Each number is 128 + 32 x the weight over its row's rms, rounded and kept within 0 to 255. Layers, rows and columns count from 0. Numbers have three digits each. The size before them is the row's rms in percent of the matrix's.

# layer 5 MLP down, 256x1024, rms 0.262, rows 163-217, columns 768-1023
099:178033103144044119143139168102132162079125112082155135137113137198130115096077121143063162176100093117125129110110097164116135101173073137145119146115139120120114118167107122115111116167173061131140187122130131096151122079130167126117094145126137134155169114126106121134091112210202122100162174108116134113163071163112141128166103145125064138139123114147118105114041174113120164147149164054137114127139115213160081105121123183126127177126113110150155116083141125196121121097096144125119120136216110083088121115135101178129155113172126143164131134108075190099189133120163148117138137150199112097130099125048186162142091102128111173190135144093093148152201121160180121227108106075142106118194139107114072122131103154103143156129180170141129156082143129097105154116130066
098:111096144048177165159095153124110066048164124218133117158198043125120118145141183127059145147083121123150098127174108109114136070112142120103129167145123116138107123128133085116174142149120179153132123144077155181163124193092078211124124095111109140149145083125134144104113170143130146200144128180113134120110149153064134130090144112069121168073098156166152108130162104121160080105145165177149146138108157115137115120139104163151136158131164158173098092189129061111170144127062140147150059115075106125164154102098144142121105114042123108122111136150181056111133101108151131138103164140150096097103100133116098132115069167198128169088134150132128124095085118139126163138113139147121124150149145129152132098107134136164132129177127116164112118110129126107126132122124088
098:118145120128096084132116104125067198151142138101170110115076144120165163139146080113150112112102164158109121096099119079070161134115170142116099114145114091143132148135160170119111117149091042100080090112111127140104163144152128145123129147185099099092146153127117142165131148152151138136114144129142133167152090110161139111144114162149148124136158075114139150157080107100122133113200122139098177121157143138171166136125118091094164128110097178160111173091142134181082077138142086150133101062111131024089115127131182182107121118224115123174110159167155132154142143103085101184124149168120146104028142133130100182102182119170100129091108149123174055110148079153103099108148089089159149161158177144138088113139158104118174131103105179117126079127128153109153108124160097
103:153150117140096207124106117145166106145096115117133148140157101182189094162143128182180086089086159121072093113148164085118069072144101126099111079114081127089110055116116103047125172126125128138128110152125090107120114185134124131134151093143133087159111138124138089035139179066203138108117160166102127055088172105111123087138172142203155098171161139168141115139178149130157039083173096125124097135179125063114211117078159211171140148162093068119137172165104079133115122103111137092186108158143136128199129105102144157154153082140134132096156086154148114160148100121152125031120184125088104131120107129077108143163137168151142127116116089176139159098107138136139091133123084161161107127128157160126145124073148167124161185149067126190101177140177093138132177127156121
099:106149078144091127122144166141126129124080115146077141160144123082116125139105118088096143100103114090120136173069103164089115109060068117170105142077175073150218107113145127164090139114067116159124181093155160115082087096106140134117055152105149124086095079111124115127141086119104118180159069152129162131073087124158127052045108137131137116115130211101055177104123167139130184139127154120086138090100114189072098127134114106187129108130164138097130138159157142110115107126114170093128083093169140135130172132095150143091127130127133145098167149094125167086139082078158096203112125158126152111101081120212201117093076148131104172161159125131096171084092152141101151131112196135095096100120123136129148105112147201167092155140177126117143073166101112124112147159128143
098:114128153177103115117147138140132105178132174101088146167099083102105129171135110082107117065149096198118097113160115084084156116091092120164073099189080152156118125073171168095166119192134162157170066152113133138086174132159148145129118162119184125112137136105099112096134140115142178104094149107148144111160167140106129077112158162085091117146151180115107126098121095114075060126139126143091171129104180161151125131109116121115113154067098100204111125157098128133161107126150156124147138121084221147135138167139197126112150153160192116100111084113162133134147140148103179127090157167166207111134161143117106139084144130092166139126137139120115102109128141140075073121118054155094124139158099071150114128140087146111152171122180103120142093128129131140099141124109131
099:114149136102169111143089087117232139130112135150163151106114125128146134140132137182167116165167085171128184149169112166145100117156082119135130168171129163114144143069181197118110122188150126108123166109109136119096094157156144160186126109174146194140116173082127109225135166203118096140141160134068145138126139133174181157090104146169134112209141109116112108139121073133119098082064085170126082113170158122099152099139119146137145128103121146168070167135108107127158178138087145103141144119160107142108082117136168041114164096117114096125155169137094136169083148163118123144136189127190139153108056187095106101143180101109146159048133133108140178123161153122199124122166176115183161114142117127138137150104190077155143140162143128189105142102131136120142116145112095
102:096104125128159091133144027126142161064143148192182147114096183108101146154153118144068122126129116123155183182114139090129176115059124157063135178113189169096164066194143071136132163093138138060112129113174076049086141156117149133120100117116145149130135109111140102159175157140140175142180167151139114132070131113099075123082114103159182083105139163074091176099127156115088139110112152128181116101152143105138167126144130122182163194142112115128159161083132097129126180141086072136106120109208154159202152061190159084110169182123119105188099125149091158111133148097152125165154136113098072207181132118107115206125113095145089098153150115159164078126121086114183091176169108178123063178110161156149167121135149167105086185102092108091084135141162155152098114119115101
101:081140156106136112116131143147099095166158105108100163151139115117170144102116104146083136125150152093167157104155084184132130099087143105171134164156173140127149124181097131112129108140145088057133054143165157139046121113135129167112131044172069168091141146127120181114145103121171129107118098111179105174186126142137111158119109104211093153165081147118100143119148140123157114134154106117116085145160135089111142122150105141131114141130171144126130143158142091121107088113100147127154159166111192174089109120118058145157129144154137075107145170168142109052099106095071163135147041069131070163115129152165112144146118135090056157096112114085106137135160128145091060125130077131123200118123143082184181124173118116107124114105152124160134138131134103147118101090185133
099:147110132123152145133122073130113099196146116196193171020141125135113142117146184104176123115109135160090112105167126081116122141108116126112132145119111109098167112163175075126164109144138134129153127133194171191133161146099124153138113166138138181067158150147137138138110174102167081146099145136154141075123145108111162075090114109144131123182139163122139138117158151146088154181137128133113101125142070150175120137158134080133084135148138207114136111162141163127080130132064129091186191095116149139170164078177188116110150118120146092074118060106105122116177105133137197159144102115104161101062152083106097185096185104147138094164148146120154072144112160103129150131127117121163109152103173115092087142089111145124141100158154153178102212171147112134132193118089120
098:064163125134081145158167184190119075070146166074087068096152057166135095172135078086177123195129156113074108124115150076166155089141173133170175155106146117099103096228157143122111135147201181144113126151100144160125172136125089128119086129146148142154113083163144099165182089082145136129112142187126110153121142181152092126102147122180133122140125163149183105182181115113102100142127175202131098113139115206133189165097172071168114161075075015105139156226062120110074101128109165122196138093129123138127153121151112126099143145139094141194140153120113089051098132170155083086103159093080112112101127203105140153144111210159091091134140115123134190125186079155111105114124129093124154102170144144122080132147121148109071146132161100144143140105116124137119136164201127
100:115145156148114095112092150107137134094138127114148096082094169114116118081171101122080148131174174112059080185107118132144106125141096165175133090153203146126122130062150060129052117088077202106095101102131173130092150130069057074096153113163113162135137140110121176111150157128128171117236105117204130130107107116127100107129160115105159095118137135121070111114084188126104162117099089250115099164142071153175164144086124096144109159091128164165121086124058106086096070103147122138114117129131101095090113106212190142142089148169163109168100149143120099069130119160099124138156081099125130097078160129154058099171187105108144095140120161145123157128153091173140105131142195191124131124140136132181174120125171089104104111139111131130141154092132159072100111081147176
093:164106139082113118133165024178066126166137100125200144154185036121057108147177108144114108122068073132106090095132129125109141139102157153073141144119087077132070094153031131131113145114114080112155146101208124116160129163103089186154163149181176137196148144119111136166146100100140118184192096106113135139128083146138117092106171138162086092133168154110088098116144117109090142162089102088124133133098095082095188116184130123151093064161117159125151172138102122161179177115191136154111112119102184111112125119124069137126116113150172125079104135104154093142101137142128127129152066173170125184103106133110106132043111141143150091168157096149122086111134074112137128078141124108124150136084194122102092112150103122175094113137086085120151062178133140152129157133099134
098:121113134168067098150143091137142100110136117077131110183179078132082136156066097054097164157123166147140103123126121172091137181120146131082183113112143068150119080142084115150148153105101104163152098175120134149183115131102135104141175118142172159070078072107124094187120155136119130083137165112107157133175129125149127085115170110123127098146122118129132156177067093100136092123144195099110142137062126149145155181128173121142065118131126064136122092081125133150113148115111106157133136116130118159077163125131176137148129129172090147132111148109154171117099104131098127135125097081161148157131127148149136165107128087093141090178116114149115167094154113112149185121080134111125107147111101087179105142044126116138129102122124125134155122085153103174139118120172136
098:090147096151078119170148139100096103101122067132104174137145148140162134132114114151090089061114143125130145154119141174132132137127103186087096111082081149163104087129106100112177149141124176083098158169163137085111143123082107102149099076219165170123109146081138155091109115130120157125097132131105151143147127165137157099127158129145109119097120060120179118103114153153147125066096147147168152143111169123104124155113160128048099108102159125156076109100099138169144051157134132173124142131110167167096072103111164136079101152117149138140109106129142119174154126144139114179165128109089184132210109179124126160165165144124096112143134110101132126073072155157140146132155147184143095109145104102139162122114184122155111139111106165162091168131149140141109136142131066
100:127117139152154092122140087141170172121073090074141141137130198124103183114147083143121203089189123136125143109121129220107136150076127125136154111089176129117122161150206123133079131063182113130098085102127099098101140156127125221155146213155060158109168151104111091091109096110158151159075098131136110178131137133159137041152138098179143132122138111153138141123134124161095189144142088159145122111202091172061120146132142096046226098096114179148100093078134197086073160080117112175078107123122090111120093102087122146079085114105133142165095209132132142196170133113201116089096110173155169123070116111092147160139098128164111092097198140114129158055110147131169160122169119076122092133151100139165100144100180145120129127107102139109113106150124108172090142136127067
101:127115083133128095134127164131189119085130087068139084210036213143087118102114075134147136076160122057122098084089088135129175150122125110159160147086128104113144164104080113162065116089102138155124160137115188128120138096073065096092135117136167092126149113121096105167112100086099178182140134137116128162140073167108091099110127103065121179105118147100132136155105142134114109133086147131116101143109133137145103147124143146145124117105158143107101090138165172158169110097129121108243079122159149090125159129042106146108099164130144141106098156192139161120082159106156151148099085119170078143144094170171121142198093142137105159143179160155220094083122198187132181036167102144114168167111072095182107134170123103116088147114108105132097221090093144160126092197149175
106:161143127166131140116087126051127144164101134082133166166144146122166135089157129163076133129122101116116141098135129121083117070122168121087111148096134155124080135140168155156116156138139069071142096151087129128112051123169153142173086141143113113114122089143137110131073177111147118124156142166074142152152042135172132152140104154121132073151122126099119153149130134161116085110123113118112098210145114150095124145114096097161045070117129123171150140084177158126112118156117090125129155104138196069138137151177131072103123113090182097038104141065095109141147129112105098104133194130141125111196183098145098073170083073126120155115101106151157114185187122169127132085136084156149142132199065183078091124165180132086174090135151144119137098135158059106175141152097127
098:052203130210165162170099077184133164136120125103113103099135129132096142111122121135133095182122098142087132149131125110104119126149161122100185122098109109116102126163114099112107154149137161086077123110138150131101098157128074183100127115129127151131090144119074141110132096078182103080122176100099112171121162101101149132163111173149145144110079147090152158131153070182132139091166147105164123083165112088183170120157168111124148118082105130183158175065110179123164132125123150111146136122110096115129137170161110152125117107111105097085147210162070111124178135110162116134189085107104070156203085107122141134152166168099138123120086164042158101119148135099152130173133150071130109135157079151159131114143188099147154128129096094130125171140161171120078181098128148
124:147131156135141125141169047135112131173091086145072131116113136139112117091194137146110113140172115157172141124131129078127142171118136142147166119108101077134133103115165121139102114138130118149099054163121126070116136116101075088112124146098100146122130129088104136152158094171121142090112127105131080144143172146099083151135071065098104151131130098124128126138119065143076134127124110116088081147132136000121118091141064113152074115096118132120127142116102125158086132147055102114122164076088114111175163139111107141153069102139148116106158093175130083093147132144086157141114071095102154034138192125113115125118120182043148122107097145152160178198118172127152088085132128085124151136099158029105074085122118165168126156108108147110041137140089140122059107133087144
094:175159139143136061134140148127138145141111150156099120147161110082102182142138171095140153101084141132062099145173104129127123096158135159176088142145183132082108134168120131161105130115140122137160116133153134146152162122112166086134157150163144161170115124185136070166157131139170106178127157122116115133160139172143163132169137168122130165139095192171127175078154134157099102214134222136099139177141148179165122147137149164088173178146138115037118128155106111159172105101143107188164114063162121182142212099158089133077137145160075138161164165133111107111164162150110115096113151119173138115131154116181111171128139150126144089148166115183201154105140112134129134152095132111144083094115075151156096134099113134164178125142154124122144123115155165140176195098148084
100:134089139101066127156175164098139109133135168068101122109090078147176186089089120113101214133144134128122125084139137073130099152141114124070079154065154110103123117096125103109137151138122106136180124090085054134147125149131139145159158076161159127091117111133171123135117138114141127115097095142073156077122167112139154119122199176094107126134144151116141113090092139061147133158147126120134097111147143068202162070172148109136136092142158124139119109160171105123082190122155146175164067135091167125139049107075187159111149069132113132096144197169121130098116090166053151137187169139127031108168139108140117126175104129127166204097075064133154146110082109121111065174094075147131118166105072084104111183174102159139132209154142064146046124128120100107200131143147113
104:153064114111120149099134151198100129129123123088121128105146180126137142072129178083130095169163169152130125130147160128163134124101151105135076155116092159097135148160104130119102060104196179154148163160150107153120140181117158173120059085185111119122184166101106118141121134196126123137130166116122111093133136089147115169157162172157155141228183139123164151102123080154115180099113117101115207092127123182138099128124077133130064122130166153118090139121168129110089116145137136160128155189117127100159133142157139098101149068139097122108140183148055113072132104117102104143154086071157136130083170136092122119138115145115073198101151139103088083094082148105109069122181184133094126157179118138155135107098134118176116098140101114140181125147082092142110112101120093
097:107182070116061108100182152128123091162139160088157110083127158099137137130066120104133141146204107146112076169137115089135115117095177188086173138093160138126110117134144181137177133108114134145086148111163160123165075102127064127125155177140118160115087147102114091161135121130123087128071087149129086111186131116147088158137127069088141075083107156122106100105086171169106134133075139149085129120086105150159076108183176113150109120128127127141130198121092149135087111161158146185087105123165108151143078120091096170183129132132131140121158171153126150140124124118139100069112084151093108149091120063138128129121130126155149153096145126137186088109162112156100180087124112121141112163100129139140148151115073100149138069113142142163105152154072091094102127129158158
099:096099174123194135140122116191104139130104081163144114154067162113096077120121118172120092134070157150072168118073167112088165143126080144161156140104116149138089201097166172133114132081092106104163131105157171145101119135123122099131163131134117028117056125108132133184149047068121149135140118087111154131114136196176147161203131118093178149144077105138194106065147157164111123179138085165115182131098088047071147128129162094091138149200150134177078114105137111160169124165118132119075157202139110130156110200140125146140150128152170148140117137133131106113095131113095087165133142168131137107063149123104085129145097096161084133118075112128085142121096143178104132106170137074093137074158080161072101141122071146144174135123131142134107138096148100153152147135134155
097:138056110117060130123121161119167159144191110202200151121114116159147159077102086130130094166105129104144139120153113132159157128132097096166110177150142173092089161089163121133220112100138140085141111100132139191155231127102158107082092116075147131104118100128112152143138171093099155163084126155102080071169120079126114117152123175120126156089124062106128113134085140104128121101115189153110134151145140097152081127177183115101088114119130120068109123106119114156092195124078146094153134107109119094090095148113138127071133139123144120153110080093088149146098105120086117152152169124119122101190113105126133114099158081175099104142116124139095116080112050160141194147107142167172093123119146088080110135097143166146149137144159130130106153120122140152119137137109133
099:077088135136119152125127106090137126134103115169173105163148143157094119134106097120103107135148097149119092095156155170108171116106119120105165123153201176154111113102126173130127137096088106108104116147072105095166120169157098106130178138124139135158154133127137082124145158167131139159128135149123098137069153164095086170106137126120146094119147109103129145167140080102126172053080124149152092185073178095208054136130139111134123102060125102175128152124162056109153133129083143119066151155170150148213105139125121198115107181178088154140106113130100117151120125070157090143144154107156218176168137130070116113199148103123096147109095137143127142219170108151163154129053137105123121154163141120161197150127138128145121075159156130073131129154174171211180142119169128
104:086082189078120098143144090126152157120115145159094111128153111115103139155164069100105132198169097107131163103145164079057157166087134162098103169075147110099097096110143150150065116125108133103136107122122093062134104146126135121112113125127139157175145103106124151137083166213163122138129102139126140108075152144110134191163152141094158154166116183188104098154129112156144122126123124163135105124112129108157105102164088093115172116133085097074080142054130133068156097144162107121104131096081115097116144146160187170138088141189134161132129123141090151080134111123142107053160056095143096110069108126183098137098173118109145097117096110126124140127080075162112155099098120111077058166118107092164133134153110133065158135115113113080170179107082160140174156116076136
100:153035151085091156190150114095101119031085169031122179067164111138138123123176116138142074074164087128149131167043125073148150166103101128179081125140137150118132045097110165149088132142101123085126115140124175156164137115159132096135131108135165127180135112087126186025139195183114073169143170153120099109159152144120122130131113178111154126057149181148119141089117125091157147117121111107106092164119132105151114154123104160053149145069116133148077090141146094079122129098115177111155196146110171121118095157167168130153115146135095116088110096112140072150108149146134129169127169162085080145109156137167065090175133080073111184167159189102116139168133127120101116217131091096141107164102162079106103147170123082157080063118150112108146120139128124128136140098110147
100:158103153164097146062154128148128159144140143138079152166118154154139150133167127121151056116127137130096121100124168185172099112110107076106202186133128069099082085116126130082090193173131098119178117072074160131180128137145091122131151143076112098126092083112151157096138150184177155058124180131096171120124134137138121050143153139113119093110190147062133112167070093198169101134139126127143125148146103103121133088136178117104111126100081115208115112095093180128112103160169118136175172125106120144172139165177146192174135097112200172070109117128188083123153148125088112091122166138107126178199077163112147151185129112117122086094167176138163165124149173123088164134203088158072152099167151131089146110082083124151106100117107135101171121152114136102140170097165154
099:078117108119134085156155130133152160153120137255055078055125091168118123178192110134209112132154119110115109129166173117159102099119142153089127084133071107083099165060111121082140146100140147022137129108129109173109138108119201133105105156097175116170130180108123179068148108141164098160139131121082078179097096138175140133202144113127115066152160087119119059080133140164152120124104089115133085142105127101144104096122174138107109110101100127169139127150112155179095118167159175108131132098127142084178096146136184135118093145105133136170098071138112115073143126119168123122082123097095097110153060147118120137131137103088122099125116107108115151156128086153125103157115164127120043123123149056119106118133117120111162111152113082147187143136126132092103164127132059
102:106125117108082096164110160131168101105100088051134070134087096132167177174133058141093121131163092085118166096107115094120118102075055207133119088157091112140106122169119135124116130145076190126107115027171134053152110135099123085126153169143121144174155141120156113163111092134119171130092109115100054095105130113106115174104117158134146194078151133139121165104115098148155150093072091145102155173125127125104132052083067124120179142111112114107151083076148207105168137094102152156141081149169100171185127166151085124134116107120145121245170168114119101137121145105093133137101136132120164159138127172124136147054110098106159104147168095113156179124125061107095149075138146178099150117126138070101117136073144164189110121086144097079121067087157100150137129193114130
097:150167144120100115133148136172121128147122169141149156211148129129133120102148128126164117132152121122100130082080109150141120094103098132114123154167104117165120131085195120148103129158135085127160127159136131080125093150081149152139151130117093088133129126165129137143143179137100088201157132129162153108105161117113148084093125120215175139179151146108149138155131139138196103100089154151122126110111072174184087121111106156129115119111083133139094066124099145134113129208117134097096175140096157093103064067113092188113093117115101113039111112133158137133149090132125133130151145123120173103107213159171115113138196168159117178105120203150080150060140195138078078173109162127146166083145143188130144144093132112096133155134142139132153173125136145127093150147156097
193:129139151110112100121187149120088102155137153092106118148160105121143114134147157171148091094124113169108097103105151122145146131130125123113139142099110127122148049111146137066126156104126106137128087169118073090142086173127140163142159132130138134153126100125157112061139117132103157110041137147119166113104147103041119119127143072142152116136152151085031111132089146127114134142163128000129059127122095052114134065138092136138139130097126119109091126109157135074092107149120126106147127120096114126113000141096102143169154133129134106118134123136130105056136124112118137160117168123137126154104163081149117104158174140000111145103149133152067151164062149147129131108121157127121091143083124083103119130101116113126109182158149134125131097120107123130160133100124129
103:049137136118195102121148087100120133169177128092124117075124112172113103104133132187114093113089130208139154167141120051087203077145124125083168155130183098110104092101126127113103086093201165132078073150084113161132102155119139132132088113137147141173118148135150109072102147163126053083092107177111112127134118106155101159138206145144156119147141165140118100177151110151140116143178141122143080136128123133086109138079111103156149073137102170051137084089166143077141164175149148092153101093092140109108125160099195088101112151094067135099052187164113113133171157144167105126152160091135124227112149143105164170089109131077107117121114132114148111204132168122121118166133160180123095113098113166103105150056099118150137192141106107154134192102116095122153082131130088
103:155181123098111130079105065089170137164104151157121162148131102202145122144121111105146105123111141119160110151101140113132163145168102115139129067126151168109121151113099120163150145119127060099224123119189113149078178115096053166094070122125079128151030110087090118048173076046152137132086161126133083127113107152112080134176078084131143141118162070162179114165115131103170092124106122119104109122132135154108158121095131130181197148163089089114112159151104184098149147115162139095150088159138139142096099153111087137127163176098134131094129108127128123097100127113131119142055116144074149121104111151106130150150179150134148152061142146109078109117154120093155037146119114107158133115139153158159111149114101137157070097109080125160136080119139161172053098113145177
095:108140099091064145104124060119096139124165144128144076132127082086119127147189130095162124139083112151065099081085116131163183077133087123093161145169113089118119106141123208123153055137122168096117161137076147128190135100131134146106111148148114129115165154164093136162108113108082137104106137097124087176145110100126093119127137101158117100183105160140144117125097155135125077109140196126122115176167099136098131082114169124109104140171098120136083132115130146136114123069154092174105135103106159140143087166125044094159150124121137163110159154159150082158144089153137104124105083138080184108081095121095123124118141106128146078127106178139128112088123154145102216109079167115180098119089133129122123157082120095147166108077152214140120076098139088179145122115109065
100:083102148101172150149156087137110090131175135036115150178156183097151191140090119113062143103172134097050180090171106108139062126155126134107128137142149127155129135142121164160152129156084098137133124124150216129194151115144182061138127119126180189085134147132122159144068144128147135126123122147089123173162176138136121127102117086112114200178164171144119124139146166165139188137154141155107149203163176138176120109141112136060128134126113114098083126097149132081135110170138127129134135132070158140085154132118090129209137072120157184237171132061149128133146176158180159131055147116139135132121178097102133117146171190148100148128116182113157116143062135150152172179103175111124149127101138150139099124120098128130117156174136060070116078130119172137107130090072120
103:103105122163221120184118176183129104161139126219153188154131090082164110104150121128136049125148158175150132145133163151137167137152063171142139123090114102119197093179164164096115160120127159151085161143200144117132090190145130150142162148105109149163142115173208161163101111104107150157154087125118149167122140115147109164099179140158128143062076132138151143083137073152130105147138166157090108093150133177124119114127121117114122113162117156133124092202117099084096163118092162135158144173140130123130109138157120129140156138131133098046110169137080113191127147130131110129072218118112080141139133193164123096129140128111117127098132124166142098143156165161168181109190131061098186152147071147182117093148160104136192091176109132104144145136170096177187135105124149
100:122127144171144176115106157205112172139150132179147113117077108117098137150070141075164087118120139182179172218144102097144048115119156128110115140157131138125154138137155104152131080134126048109114166148126137130161096187125142080156112151098116128140115172145119100096123159063137065133098200115166146164118114115114133126138140103160168048183124176097129125090150193163121056070084136110115143175130066128120155131091105090131155101145130121149146161108130130113130144108092152068146133158145152126095151081144125124098130146142097134103123107110174175067086123116109102169196151131141155114096107090109144129139124074133118175111148145096089074106104118043124119166141138127161160156059128139138140187127072104107141096108139122171164138103141123142144102070198122
099:140088111168255091131181105192119103130129118100199164090143141170154066135108144117174149110138136116153105070099076182076142163146126142136138111082165091148092142112149146130112131091110061097145095092114146114083168097118129105130116188136176070119088098084131126159130145157156084142146092139160070149115151119099110140109089139106144149136172166155163119054158118139151132174132098147144081154080126081146171116137147132200119086141191116054152140169123096111133125115163107073150141153130127044131082080137121109118167168135164164178134125072169165158100076161123118083145106127092155091134104157113180134122090175141062121101136139093099100101127161130222103102134109137142110108146129092091100145119088138128132122183126131129116116137085128121113095149104129
094:092143102147140105138091124150113119074143142139104134121147104073173119178103051106168152087100139135123107113140117126095093132145150130135083089149113150165088098125169159089127142112168101192116145144177146194138139154104107044151112121081144184058105108118150130076102158154146131112119105169107122123135128131146069169111143095131107171179138115076098049191147121113132075137153234092142103091174127052123143118168076151157156154122082103130180139111131188064157145115148103102050101179118104157113150107152124186173156125127104170167174152134132141075108030142137140136138164116136100141136117087109138129116170165124129123098180120153134164087076118069145145102080172150141158110093123180171126138185122197119080150164171133111094195067086082114146168097122119
096:163142092124049137148091181138129138153184154118189183074153129166126146147120121164116090107129166109153145074165147137150090135095165111124174135158077164099057166145142087197137109219185186134171167154132135112136159148139131152118115133092187118058125153125108172188121109128102125119146130152110158208099162177124139132105077180084126148151172218062127037122146134131162126111168136135151151090103111120170042115093080100104085100122120088144135147089094110142166104186123137097144132151118153112140162143120132135161111146155141097144134071174119099153167169154109113102166136153088125101118164120173082090145113175117170153120139154180110131143125124085126100091094086075144127125149133084121116127073078125153105147110195142140095117077141088123079160041166139
095:137093153110084167175123139101192148189108080119050112019161104143164119205114128149096130113121127096093164140131118137107169105116128127125131147139094158140130097138150099134162074168106142080110134177169043084152132088105188184078141159156165149116079121098047192121190163167152126163104121163099130145170125154116124173088124117139113165142147128103090142148095104119164127097194089099137079106106129146151122177111096121112151066105090141160142125157087083146065140148171153166075164088165129128066102036129088148145148152183108128196144105203146124125108104089160113122147124123105099091194142096103160106111120073137130135078159130125057099190084122081142165153149169119169128141108152134130083154116184127090099162118143107120163098115139078148102133180124162
097:112168135137157184087139078132171141151130088068088149118197128130110106139174143120118165214089158115183110162154157123173092118108138083185162134129144090103193133132106091140136110093115096169199125102126117113121128148166187172197132120041108119153114146155148134142109149102070151153080108133100107129157143130115140113125123128160152121096136087092064125150127183182138113125154092094088137103131150069070117131150129160146121173156122139173131072112103107135097122122220113081173126074125136106125127137029171120114120105127145135164090190130115175169096108158148132135089159065140141142129135105149164093100146148140141138141138108127149104182105152056191077098175130111139121090079158184160052107167128144111143171135133058146109165096122104081162101129110133
098:094087112117091088175163132101158147074130124044118105106129093062166149142078088155075169098199167149146117077132135046093100182150099192127128123145098151104133107142115152129178059149090118124141190156112129127136135035068176149102139151139145182121156090122095118101088095115088084149105071105142120121076118122189113076177087151115098122132164150151151178095133120075133092188159151076077153122067154125123142099102094151157124112129145117110147079102095167105109171091103155074096141133113150152097176068128180138119088131043129112122156181135100137141128133107091143092127047069066143114066140115178141075123106096155116090113125099120158171110117101105102110146136135154123116092215174108134121168092185122134119148099147126166153147110091095089060124126155119
100:132116118123097116108130089116138144149132087131155207142118132141134135095157181133126095118140149100141130077182134136141152130145090084155127155150117169123197190137121124135082142164152134149163112115197114115149150126150105150159101129109125132131107141169158141145119125095136116141184103116131177123160100154121173133137103180164120121139141079061143151084096187114058139076171074190193131140106137188149090176105182137172113156169140084131152136129149117168132075149143142110139087128071168121128097151120149140144095114061132171191133153109186097101190163137170141103165198193175129135146095150182171172104162102149119126141200116102132099110055096136096129158057162135131158087180127161137131077095077116169156103151138178134129125169065123101127149103097118
098:130164147152139174123124094152143140123175113134110101150110101089093075170127152097143142131157123097151106098130131089151143063148081097150094137140157124155127113120147160079070123097168079138110138113099077127117081127150075097130092117122125152139149117096165094060115093040096094118153163131112122120134144134112154147129128116161137153129082142149091165128144154125115148128108081145103119105079101141117147141156117089088156051082145105133113101157120105199160035124124089119095120163149104085117150130143129087115099142135177135085122128173135097069083112115092176125105119132191062171090158099142176082141131121165094167147138255137166109125220138133165100092076156127134137151179125094179144107124097146119116131086121138120099173125079180147145118148096111
099:140098133134136114101145116102120070156088091202096199108092031094154113122096123111105172164130065165133109140106101151157134158172078091100123158105169099119080172123108153112085121081118154154128138156126111147104133148200127073127082101096115116146117136075137127126129135097178116087124144179106133186165139128106111143128101109103136083117147208134152109060142198155106162125170170064130105091085142116073131178158122109127123097122114091110138140159073097154148124165114117142043130139099134111121122113120175143125088135117107081166136125118127123107157133083122151190088122135131154163051105082079161129120162176062155166203128148046170084149158187090131159126143136132205113039111154134093096151116135147151133146180029093071111078134100160124108118081089124
101:162087143181183078112063098094126138124044172087139117172129111146118154133128105140141131151152152146109135116096143087134135150191141143134103101126120112073119109091145096113087145171167105057132084142149087111182091135088126126138158139147185196112132124134138081128103155079137136158105130146127140121170106065203084132130126142138143092122166120161091141077129138164123112169138179025139130116145145229123095056088112103125077148147158124120085106123120163090155067126144124127162161135112150115071103120114165082085122174160139114071162069109099167104140139117125168105162158097176177079161157105148093134106092183056134059157113117087140105114137154094163133139186120122125104108051130179095137120214097131183071147126167167160231112098146134108150162149165128
099:096156164142123164125143132163084130116088157161172143119097108141178119118059078186118137144198180108168117149126100079143129128084127107147124148142142119159120131136207114079173106079138161175112163126143126116139104165158226032143134073150080076097152129131139104138164151094184161126113145162117065102133137145117128108040128113102172177131113110158095112086167148170162103096157145081130132164164071111112144088071106137126130129114141143121090134091114083141074124236111156148146161124138115102125129209168169165105142139159120157109181099147112134201098128088131193083127097113099159080181180097182146134126147145064113194158139122146149162116099112232120080116084103124120127143110102138098092129108134085143133129161127133155158147120111097136079136146120115
098:119123107131159113051079196103125172149158121130134119162068141058128134112077108152151087109150065123163152201116129145170038123137135129103095123181167126118114121085117122089151128136087118101104113069124090140136101183163172113190082099099140185087143121157155118143133143100146141114103162114165111120066183092098123139106108118171177130168100126148155107160152154081129064126034120139125162109107077140082130030136073151146111128085123163141155086101149133111143129076101119111075140123091135145059097091162097108148075090140131170192139111183074152200103074124151094179142151131069113083102125138159073152070166131112148112123130100148139119078089140164111119131137104131140190158147089160200109128181158136043165117161116096098143094099179115136101139108145127
097:124159117137138161048101140176192149098141106147178109128099161069158131076190135188143098127138116119124113122141092132130056177132205148135079087146090084106219147066172169144133107149122169122168172143132160163094133127126219099155143123140098159166121160105097086093135165132088136099083140146107104122095155140113154083098135140091135125176140128147092096165157192189101189074176158119152193135144124159139214134100109155121135075098142061116090170172102140075108133134156095138160114079097174100114221141171153124150132126177145151120072094133148095135097157136209201116130119099126097082092112105063121071108139131135089161148144152182104134148124103208158142192125168170115104151175159140175140132096123113118155124105157102125099152141137121175145127081080185
112:141101122094153142086135137092108105172125117050110096162140161162120129132094144085154140143067145090135131155159174135119097156129154115125111092159134158160130200143139108206144122161125070159099145178137167179094118094082106111090106209150186069103123137100097110182165199110082042085167104193099080148083086106077153164143126129150134134107121110142168161132154121165135082153111135126118111128175058098102121170161045182159118127127156085080099119177162135103153086131125138070117088155162088112153054133099124160124137074214136132164128132106128172083150114097140127094164068182156148132143116088095073151146132193117131129160175158141140146138171099126146120149093122172082153125121111075147125112131167096198102110074128154126162176145098123110074114148099111
101:118129132110174082112127180153096085080117131156054117147072190071151125180121074176124110180128150142129120199058142184111127067195158104150149131104159166113209137122041141127146134078133150139136138094153142143146154085131139150114159135121144170190065177160119148165054096155086106140168118115133076169138108181135121123137134074215142064145133143110140158123103124166164102140131123110118063130151075098153115147161145150085174079175120098139132031146168078152088144078149167129142155151110091101177139117149102139094074102093111118098150126120126067123152166181073165152135135124161169141127094112206088118131100113119122162135078092154121176145084080075160124088153160130096129123172126115128129075121102120084081139059176156117120057077160106137091161130125097